{
  "n_layer": 20,
  "d_model": 96,
  "n_head": 3,
  "n_kv_head": 3,
  "head_dim": 32,
  "d_mlp": 384,
  "vocab_size": 5288,
  "activation": "relu",
  "norm": "layernorm",
  "norm_place": "pre",
  "norm_eps": 1e-05,
  "positions": "learned",
  "qk_norm": false,
  "attn_scale": 0.177,
  "bias": "all",
  "tie_embeddings": true,
  "parallel_block": false,
  "init": "normal",
  "init_std_qkv": 0.053,
  "init_std_o": 0.00838,
  "init_std_up": 0.053,
  "init_std_down": 0.00419,
  "init_out_by_depth": true,
  "optimizer": "soap_variant",
  "lr": 0.0118,
  "beta1": 0.95,
  "beta2": 0.99,
  "weight_decay": 0.022,
  "lr_head": 0.0102,
  "grad_clip": 0.5,
  "warmup_steps": 200,
  "schedule": "wsd",
  "decay_fraction": 0.412,
  "decay_shape": "sqrt",
  "final_lr_fraction": 0.1,
  "batch_tokens": 32768,
  "seq_len": 128,
  "doc_mask": false,
  "train_tokens": 107800000,
  "steps": 3290,
  "dataset": "wikipedia_en"
}
Each number is 200 + 20 x the weight over its row's rms, rounded and kept within 0 to 999. Layers, rows and columns count from 0. The size before them is the row's rms in percent of the matrix's.

# layer 11 MLP down (transposed), 384x96, rms 0.448, rows 274-290, columns 0-95
077,191,201,211,212,176,173,190,164,231,235,218,202,209,219,187,202,190,165,187,216,188,202,244,184,237,211,178,218,192,192,222,196,194,211,217,185,216,170,221,229,180,222,193,191,186,212,170,193,207,192,221,199,192,197,201,192,200,205,197,150,196,205,196,199,190,221,206,206,202,244,211,191,221,195,203,173,207,196,236,205,169,188,163,178,219,232,192,233,190,232,144,173,211,206,180,207
097,199,229,188,207,166,154,211,162,198,197,236,155,188,216,198,183,177,182,174,218,186,212,191,228,192,210,219,190,204,183,220,199,228,238,194,209,182,209,207,176,188,190,219,203,216,182,193,217,181,215,212,218,206,227,223,190,206,204,170,186,202,159,206,213,175,206,194,199,203,189,183,211,138,206,166,243,225,180,215,193,177,215,186,205,205,216,228,223,196,180,217,191,223,191,192,180
081,186,216,140,203,179,203,213,185,177,215,199,186,227,186,181,175,203,206,198,209,205,223,188,202,209,192,187,213,192,187,191,188,166,204,196,136,189,194,192,219,214,197,224,192,234,253,184,226,180,209,202,192,204,215,217,190,193,206,182,217,215,203,187,207,179,210,209,172,244,200,169,218,220,157,194,169,214,183,265,187,218,202,201,206,198,195,212,206,211,212,192,195,208,208,168,194
097,213,240,208,219,235,220,206,211,188,216,216,192,196,204,236,192,185,194,203,219,214,187,184,208,197,201,210,213,180,218,184,199,186,173,182,171,221,173,222,213,210,151,199,244,201,197,211,228,224,198,194,216,210,216,201,170,161,234,201,149,170,184,191,191,202,229,187,169,189,196,207,219,218,211,208,192,171,188,174,195,200,162,222,216,194,195,201,237,184,196,224,222,178,164,208,214
093,190,218,210,194,221,214,219,190,214,205,186,198,256,198,211,178,194,204,183,212,204,155,180,167,194,176,213,205,206,205,225,195,218,201,182,198,184,199,202,200,177,176,218,188,186,181,234,210,192,188,207,216,204,157,192,194,224,197,228,192,208,132,212,216,201,156,208,154,201,201,172,204,217,202,217,236,200,176,209,220,185,188,199,189,216,201,202,214,245,207,230,208,227,194,215,232
085,186,238,185,217,195,186,197,239,218,176,229,231,179,228,184,221,264,189,223,201,168,168,196,181,179,205,209,221,220,213,163,192,191,208,191,205,200,220,227,188,183,201,191,194,209,167,192,211,209,213,194,196,201,214,194,201,231,191,207,201,203,232,200,223,232,200,205,190,222,206,164,228,145,214,218,206,213,208,170,184,204,241,213,200,195,215,197,206,216,186,199,222,228,223,188,208
081,201,163,221,230,223,202,187,203,201,188,192,185,192,212,197,201,194,226,190,223,247,166,213,194,194,198,187,170,208,203,212,191,182,172,182,233,230,227,183,174,203,184,145,185,200,236,153,192,167,192,200,205,208,203,188,199,226,224,214,223,196,171,212,191,203,220,201,186,191,203,210,202,223,214,237,155,195,192,193,235,174,204,206,209,169,215,205,217,202,223,183,198,178,234,200,213
100,200,208,205,206,183,182,194,191,212,239,179,207,213,202,200,203,194,200,209,150,201,216,193,223,217,178,189,222,200,168,196,200,232,185,199,178,212,193,212,237,207,194,201,207,185,251,176,163,186,248,238,223,163,211,213,200,191,192,232,218,177,203,219,237,243,190,195,186,241,192,194,213,201,209,201,226,177,181,196,194,187,171,173,208,183,203,213,193,198,231,203,214,180,171,177,192
109,184,222,204,209,214,183,214,163,201,225,215,188,217,205,165,234,204,209,205,165,198,181,179,162,214,205,164,198,207,199,185,194,228,214,212,163,178,196,190,193,204,190,221,162,201,215,211,217,201,201,230,182,183,200,179,190,166,178,206,212,204,230,200,185,156,195,196,214,189,218,199,233,230,215,191,233,200,188,203,201,204,197,190,208,237,201,217,218,179,190,238,226,153,153,218,197
099,204,242,175,213,196,189,210,238,182,204,199,222,179,187,177,204,188,237,167,204,214,178,197,190,170,218,200,200,181,189,178,239,214,170,194,217,209,249,214,200,206,177,222,181,199,153,195,197,215,219,198,205,225,217,203,165,239,192,215,210,238,213,199,216,235,178,197,191,225,178,229,177,185,217,210,194,192,222,174,190,192,230,176,221,208,227,197,193,210,196,209,204,222,170,214,192
100,229,195,196,201,176,177,186,189,186,242,206,193,165,194,193,177,225,197,203,166,219,207,198,201,243,217,237,221,218,203,175,208,243,201,213,206,230,209,174,184,244,197,168,208,196,167,180,205,162,195,193,184,177,196,221,215,207,201,171,250,169,189,172,222,203,203,203,200,174,190,172,205,186,209,193,218,189,212,226,193,208,175,191,228,184,187,225,178,227,204,190,194,197,219,186,203
092,201,200,182,181,232,230,227,168,213,204,212,195,209,211,185,186,214,194,162,189,208,188,197,176,220,214,247,221,181,192,211,184,227,167,186,196,238,197,218,187,160,233,177,206,217,210,182,184,179,200,234,215,207,221,173,210,188,213,186,181,246,194,207,184,190,244,171,205,233,190,220,198,216,230,205,199,194,238,180,201,162,183,219,184,215,192,195,191,209,199,183,210,202,195,216,177
098,205,223,176,213,259,171,208,237,201,188,221,194,175,226,236,198,209,186,192,208,211,182,218,191,183,205,224,194,214,194,189,210,231,190,214,202,231,228,210,205,217,165,183,212,184,157,186,204,200,203,238,204,206,237,189,205,166,200,187,216,217,218,228,194,199,159,185,162,194,184,229,199,196,162,217,211,182,209,213,186,190,196,212,214,177,198,169,237,196,167,212,215,200,214,187,204
097,189,189,191,220,205,198,210,240,228,219,155,179,190,182,204,198,223,157,220,209,201,212,204,207,195,216,250,172,211,150,228,174,198,173,166,208,192,173,183,202,200,230,194,174,170,205,203,206,226,221,222,195,196,196,251,203,173,210,139,196,215,199,224,192,197,220,214,202,183,198,175,207,169,202,198,223,203,195,204,184,198,201,211,215,210,207,185,210,181,173,190,210,201,189,182,199
074,192,201,204,204,166,180,135,241,239,215,190,218,216,237,183,207,207,174,199,213,197,214,209,190,192,201,216,179,180,198,209,196,210,184,196,181,152,190,202,206,168,200,196,183,177,191,173,218,164,194,214,224,218,191,233,187,219,206,205,214,176,236,174,212,208,189,211,250,213,234,187,215,186,203,187,199,186,217,200,203,197,153,206,207,195,228,190,200,182,224,194,175,214,186,189,187
097,179,177,187,224,248,164,179,224,162,198,177,187,171,171,204,190,177,177,206,204,171,200,173,187,193,202,190,226,203,197,192,185,215,165,183,211,243,162,189,200,227,159,197,217,177,179,177,193,209,208,213,203,204,208,188,232,217,194,214,200,186,206,223,220,223,204,200,172,226,209,227,200,188,204,180,226,196,218,240,192,200,222,220,191,213,177,217,215,241,200,194,213,196,178,184,220
099,201,188,202,219,166,197,176,214,191,191,219,192,186,179,212,201,221,211,176,199,196,200,214,160,229,184,205,192,186,228,173,167,218,199,209,188,162,196,210,164,220,170,193,199,184,179,212,210,210,231,180,207,171,188,191,193,207,195,188,186,208,203,207,171,232,188,175,198,165,185,240,203,207,202,149,192,161,200,157,172,211,201,204,193,218,191,223,191,247,168,201,196,218,235,197,219
# layer 11 MLP up, 384x96, rms 0.469, rows 275-291, columns 0-95
106,223,221,197,228,200,192,218,195,204,244,230,235,196,178,203,229,216,224,189,216,229,192,168,193,190,185,203,185,224,170,216,208,199,212,203,182,192,227,157,181,195,190,191,182,200,227,194,197,211,221,196,227,172,182,189,212,224,232,178,208,198,232,206,195,171,180,175,210,182,202,187,186,215,167,197,189,218,170,178,165,163,199,202,186,194,194,190,218,168,210,208,199,150,210,193,241
095,229,217,190,194,219,223,175,194,183,214,225,173,177,173,196,195,178,214,180,240,184,241,247,188,155,187,198,150,205,237,218,193,200,190,236,194,163,196,229,203,237,228,187,195,202,194,200,173,208,202,228,184,169,207,198,236,195,181,186,202,173,199,185,224,177,207,180,217,199,190,208,193,185,188,211,220,214,182,179,208,214,214,204,162,194,224,216,209,204,193,211,195,196,190,205,219
084,175,203,181,210,175,158,194,219,195,210,166,189,205,200,177,187,201,209,192,225,228,209,219,238,205,176,222,239,154,238,225,178,211,211,232,200,211,216,230,216,214,209,189,182,190,217,153,183,207,202,196,197,183,198,189,185,192,224,186,230,176,199,183,194,194,189,184,211,213,173,238,218,209,186,199,229,236,206,187,230,184,208,237,182,198,202,192,194,195,197,164,199,177,227,199,183
086,202,209,225,159,209,183,180,201,206,215,172,226,164,213,168,202,159,210,192,235,217,219,170,196,218,213,196,180,192,231,195,186,171,204,184,233,220,230,199,220,212,199,212,170,220,199,209,173,205,214,197,200,174,192,164,233,200,185,210,216,205,192,176,206,172,215,221,204,169,208,200,173,214,212,207,177,220,207,239,177,175,215,183,201,230,218,198,192,242,174,227,230,191,196,186,197
103,196,187,198,220,196,196,190,227,178,183,191,175,224,206,201,188,172,228,183,198,216,221,203,234,192,210,224,194,210,200,237,199,221,199,188,223,190,165,178,191,197,206,220,216,202,200,230,163,204,203,239,204,156,189,202,211,175,221,227,214,218,176,187,187,179,205,161,214,162,192,200,195,214,195,198,201,205,245,215,208,211,221,188,214,215,176,219,174,230,256,163,205,187,193,232,190
097,208,215,183,211,207,220,224,199,170,228,181,257,210,226,197,202,182,176,200,192,161,217,201,190,201,166,196,219,201,185,196,181,210,208,204,186,155,210,224,201,203,222,243,194,203,186,238,212,209,213,190,158,209,204,242,209,198,196,165,212,212,190,171,229,213,216,237,211,230,213,193,210,160,213,195,179,174,211,203,187,198,203,205,197,177,204,192,185,209,204,189,205,180,158,203,236
105,217,199,183,200,210,227,200,203,207,184,208,154,176,190,196,196,227,196,179,225,208,218,198,185,211,208,229,175,225,159,185,222,196,215,221,218,198,207,193,208,228,184,229,192,220,188,219,216,201,179,208,155,196,190,194,163,232,177,165,176,232,185,207,208,185,213,191,200,168,184,236,191,192,186,219,210,218,195,216,225,194,215,253,175,198,193,165,217,221,228,188,235,206,187,219,188
091,201,198,220,211,215,240,201,199,203,190,243,189,158,182,194,182,207,194,198,246,202,211,192,219,235,178,215,189,187,201,212,221,222,211,203,174,192,219,177,215,214,196,187,210,197,156,201,154,200,222,196,210,166,194,222,201,160,196,186,184,240,223,202,221,205,192,205,202,218,208,231,214,172,162,200,226,211,187,200,224,202,208,187,219,202,190,218,193,251,237,226,176,201,185,197,200
093,198,200,209,198,178,161,222,197,171,156,179,182,209,177,195,214,210,215,184,191,203,197,194,206,191,212,219,165,210,184,187,206,189,168,204,176,204,204,190,220,191,170,217,179,142,228,140,187,204,212,221,202,209,208,227,214,230,205,204,201,229,211,180,206,238,174,201,197,176,204,180,188,242,211,186,222,209,177,212,216,217,177,181,204,212,205,198,208,157,212,238,184,206,211,213,204
088,237,214,227,179,193,202,195,206,219,181,208,183,213,179,215,200,220,206,204,208,210,222,210,197,206,205,171,225,225,220,230,175,183,180,166,215,174,197,180,180,177,225,212,164,172,188,201,195,215,139,171,186,226,191,183,190,164,210,196,210,196,182,215,171,204,205,212,206,224,244,241,172,167,199,223,196,220,178,240,221,193,201,199,193,188,221,211,195,215,193,203,218,230,202,214,201
100,245,196,222,182,185,235,214,202,157,185,197,176,199,178,175,192,214,200,231,205,198,178,182,211,213,203,202,210,196,195,183,239,212,214,205,214,157,225,225,195,210,209,206,204,216,192,212,177,217,223,186,187,187,223,172,192,226,207,192,161,169,200,168,202,247,221,168,200,163,224,218,234,184,218,211,226,202,200,199,214,240,207,173,194,186,189,204,191,218,209,191,218,216,226,177,199
094,225,182,207,196,198,189,204,274,175,168,176,229,194,176,241,163,187,222,199,187,227,177,191,197,182,207,209,218,200,194,224,183,229,236,177,173,196,219,213,220,238,208,221,193,208,195,193,240,161,201,221,163,180,200,196,198,181,205,189,202,178,218,190,225,180,182,191,202,204,225,212,181,199,206,210,216,196,186,177,200,216,204,196,184,210,201,206,227,206,199,177,175,177,168,190,191
086,223,213,180,197,204,207,182,210,164,197,192,186,202,213,240,196,166,186,216,159,216,208,179,202,192,210,187,172,213,228,183,175,189,199,186,208,170,193,205,198,176,176,191,170,194,189,193,173,192,195,234,198,183,197,227,233,168,201,214,203,257,200,188,185,181,202,243,201,226,177,205,201,213,241,197,191,217,179,203,231,207,223,198,210,203,200,158,157,200,198,177,187,191,194,236,187
111,215,180,209,178,215,211,237,187,168,192,185,207,201,197,192,222,175,225,186,190,189,204,201,246,202,216,198,224,230,213,195,215,193,188,202,205,199,176,199,219,159,208,197,202,213,186,259,139,200,202,224,195,189,194,174,185,184,193,183,169,200,183,210,214,176,220,209,197,172,167,210,189,244,227,182,198,196,199,216,159,178,209,215,193,190,179,209,243,208,214,191,178,174,219,199,193
092,202,220,185,192,162,215,224,170,213,198,198,219,234,180,190,194,173,182,184,181,196,187,201,175,184,187,224,204,194,216,189,182,182,236,224,208,177,219,159,200,178,183,167,197,216,216,231,178,204,230,225,203,194,174,216,185,173,183,183,241,202,217,188,190,199,184,172,228,163,213,217,171,217,222,216,160,210,234,175,198,180,206,189,215,162,216,198,192,205,202,196,213,210,195,236,210
109,196,204,206,180,217,180,213,227,167,196,187,173,233,228,194,172,190,187,164,200,195,178,192,193,197,204,203,212,220,184,204,189,176,169,180,245,224,192,190,208,186,205,237,159,202,211,212,187,240,203,185,221,222,206,228,219,174,220,196,213,205,169,212,211,219,181,172,188,216,206,204,186,188,212,228,184,224,215,241,208,191,211,201,214,174,208,212,194,213,204,221,183,232,164,251,182
108,195,196,208,222,183,213,188,188,207,197,208,196,229,198,170,197,239,206,214,174,204,187,188,213,152,203,201,204,196,225,214,208,210,167,189,202,202,184,229,193,204,205,211,190,214,195,187,220,184,162,249,195,171,222,195,202,198,201,189,257,196,220,214,185,218,210,194,220,203,240,203,171,238,205,199,221,204,159,183,221,186,193,164,185,161,210,198,209,220,211,196,163,206,178,241,181